config.yaml
n_layer: 11
d_model: 320
n_head: 10
n_kv_head: 10
head_dim: 32
d_mlp: 1280
vocab_size: 10869
activation: "squared_relu"
norm: "rmsnorm"
norm_place: "pre"
norm_eps: 1e-06
positions: "rope"
rope_base: 10000.0
rope_fraction: 0.5
qk_norm: true
attn_scale: 0.348
bias: "none"
tie_embeddings: false
parallel_block: false
extras: ["capped logits"]
init: "normal"
init_std_qkv: 0.0179
init_std_o: 0.0
init_std_up: 0.0179
init_std_down: 0.0
optimizer: "muon_variant"
lr: 0.00146
lr_mult_o: 1.5
beta1: 0.9
lr_head: 0.0103
grad_clip: 2.0
warmup_steps: 0
schedule: "wsd"
decay_fraction: 0.269
decay_shape: "pow"
final_lr_fraction: 0.0
batch_tokens: 65536
seq_len: 256
doc_mask: false
train_tokens: 943700000
steps: 14400
dataset: "wikipedia_en"
Each number is 128 + 32 x the weight over the matrix's rms, rounded and kept within 0 to 255. Layers, rows and columns count from 0. Numbers have three digits each.

# q: layer 5 attention query, 320x320, rms 0.0686, rows 255, columns 0-159
# k: layer 5 attention key, 320x320, rms 0.0695, rows 255, columns 0-159
# v: layer 5 attention value, 320x320, rms 0.0648, rows 224-231, columns 0-159
# o: layer 5 attention output (transposed), 320x320, rms 0.0814, rows 224-230, columns 0-159
q255:147083067166047130134133189127128152084175114100100197129176066142118131110122126180104190162065089082193159112180116106161110132100070084096231161102085158129098128081062106093070084054106162120138081119112109149140128055126151141091193089091127124067153153082115073128147113107122132087171113136173055113139141163141130166195145087124128147097106103138107110154112160093134089121160107155168141141115173157116129075109155111151131157160142141160133118127136106120120187160185096
k255:107056172111123147161151145193112113092224115108081175089096075118135107142068135157124155096141093072141213108088087178153080073108143183100168123170078139089148072102134144083165107081172130142096127104129146167124139178155123207188161143144127112181172116072115094181142059052140158086113132166121180128157103112092164135180232149255057102134149161187203138093129193133068084136136100136086111222117128159120132121117112153072074114141140109102105125140116128168186094101117111
v224:115087156171191102126102133135113153142068188137101111166154069214151146146075122173110113131098062109132097070083135130192129132159134120182085110169131140104137171159102124054120205132122183083107124129147132131130171125094164067188088125136122102126158211098140149189144086128112138145137137182125126090147142109227115129105177067120056114174116111098049136184176089097119115095144115051130200110110039126169121080202094109118126133117123169149117124142150102176158160090144182
o224:110135162107108140101130131133118087110174149087108156137113169065132125065160108079176153149164176154116164152082191149103144148138119138136152146101110119186123159114111086121105105127140104163126173162111064161113144120201109165081112097097133175111084108111127109063159105211164126144176128084123121177121082159095061173163087177103163182087100167141173130122080101155113157151108170136168104161144148122141154142101134169155145146119152123106142148127134098094120116134116054
v225:151146136146160196101139133157157152156126101151118072120139095150113017108115144093080149114151152146164092092137115214150060140090101139116139139159116204089140099056097114207182112143202115120063092127101159056105112175143138121142100142150198183128082127150131091172123189166096042115140146106079172097121114118172131157079159075139153129109148060091179090137036093077144149106121075115165112091072109144169151114110161107081147094121170084178141082153116101121135108130137050
o225:129122116134100049119119150124101102125133160083184179136113165146185209094090112120214163142141094106112128145078103069116140123109171089163105148091157078140111144152118122096147126166055111185186061110151095150149190096135090144106159148138118118077197108144129119108110130078138182130100079146138101127055144119068122104106111155092091110134116130149096094140199115167120086122122149145123152107165140174124135149146106150136086117103115193112088168118138118089105098120142213
v226:117060142146154091127129127080119129115162174148106190125147133188179107173141122193174101121077120132147054109185127084144162090142091119109127158142163090114229160107099078128163155143105109110153162181107104145132120065075120136168134092160141113132092090179097126041128143119141211086170126167079101106129098154186155130137096121160123071084101132111122179093186169121150136158085136097106121138122139110087089131165144112103159142121139210121099075132098127135117098104089098
o226:102164146139158078144118090182100159100127104101172087131161139086128147109138123091111164132144120154167160207041162125122076138104167120140132165133109145124090113126112167140132137155132144137065080113176130136072116156153132107127141195087163194137115154122162121153150139083134117154059123093134166137127150082099114108120146149109165133136157110152143090176085125197177137095144156129167153132143142109101099135079140131171110059129129088127093188135192139155132139121159116
v227:148073093127124088156121104151047120148132097093117075092103173105084081135189208163146159101193211133144100163102151106052151183004018150172135117157154152100152145108106138099126130112060070066156136119125132132136114147142135166161146089155114148100141152147213151108118197103143100137107171116133097106150096073124142179081190128040139144166121133126078065149129115129122115127148184183120157120151094068202159143113174115162137130070091161106128167200167147148103096115166174
o227:181189103139091155077133180110186156077098148159137167130139098160132146173109045105165109112089078140133153093105080108162093095200146117138130132122076180067031131142137102117127139078140103111102103103119168107117140120118120118161141121102110100183112104121082138139145074129077127171095074153115181090144173157133096130132117155187150139120138149132137141114123118115181115107146070089154097132078126173114143116184145124130133147161137117138103137045112156132168161133055106
v228:113170097134118119122093122120098149146196111041100109155116107167153144140092084128129107113066176131137077162154071097119115070145131125124157130119134107083110168148121134152136200169135034054151103139174146214109101163167171150192131174084182148090114132103193121162139134143061115073048078081085140084138113154179139117122130140131131126124149072155142112178158142045130146154102116101144133064116156122060150129141127077135157145149148137005118125129177080123082113114112114
o228:128125092115136156056126145121194126133081151161107091101113115096110064072136155132123108144102043114129146135124168111072121135076114159083111139127112126154167104140101124076088091063127224123102173143056149107099054138114140107103149097148107119177133130170099100088150165089157138209155133198196129140103153108111120129150148136176108145105122113102093152118086159122117169105140128166141158163095128125162103097084119126143130124128102091146132107092130157141130133156087146
v229:148147050058131073168162104122159135122095152137104100200167103161110094107113119166152116068074134178097056139126162144086073107103146148122164025084075142130153088121142030138222110079085142118119150179141108199128171131146132158158135112210186152108078055087136132187115109105050174128126116126165072122140165107168100147128115172081151108082083044106128159108080106122085078159191159163166120190074132191126222135114095140167132120137111095107189119125169136120110113118167080
o229:172128162155166159106093162141092123137144119117133158063152146088121158074110164121109134164119144031143171131126106093187109120127091132088083178112176103137152142132097166127080127131156133171155093143108107121124125127097145123116148163082133115123155216178163191120212156129143102159123134124136159111127149125100179136114115102118124148111149161105083124139129115110164195124117108062104161085135130120149047131115144079106106101127197185108109139146144081145163131129124101
v230:097055130092096143098108164122147137140153167105129118074130090120185136122101194107143130140179099212098153091095112187140125139091115147201093081144128109169152111115156114169149056102136173132096202151108137106117152111164129122149127108130142049105188136150120109107046130156158139125184063162131181133156116124105113130137087136170136176167137098155091172059162112131129157156110202108164036129115101147118102158132115118142161220167071177112097159120093116169134148053143169
o230:154132148120140163152154118127135124127111073150108124170085149124088140099125040105163116082128150168141100113135135082144130157132146132132152144089094173129079183155191116105130101188131122152181091136162119124160152141109141062089160159128153172126136138122095127131153120092103145155078153113140086094100169169135127136143124082083060099111101139085088142155145158084118116103106134180136160142167174109171128149138140110181130103113159104155137121130137171065135117143103127
v231:095144154130155112164179179149167115140067158181130160089143156117117119107154173128142118104072078034107144181207067108079144114151101131086127135117085086110120134126101020117160127079158108084104139096134106201153107156100134139116169094158102160126196168146116114130099112095177099210132061122113133109105069151141138150077142120118106158170053125123112196114138136096125127115166091117131087130155132217081177165198118114144116100147150151146142108147125182085064159182101108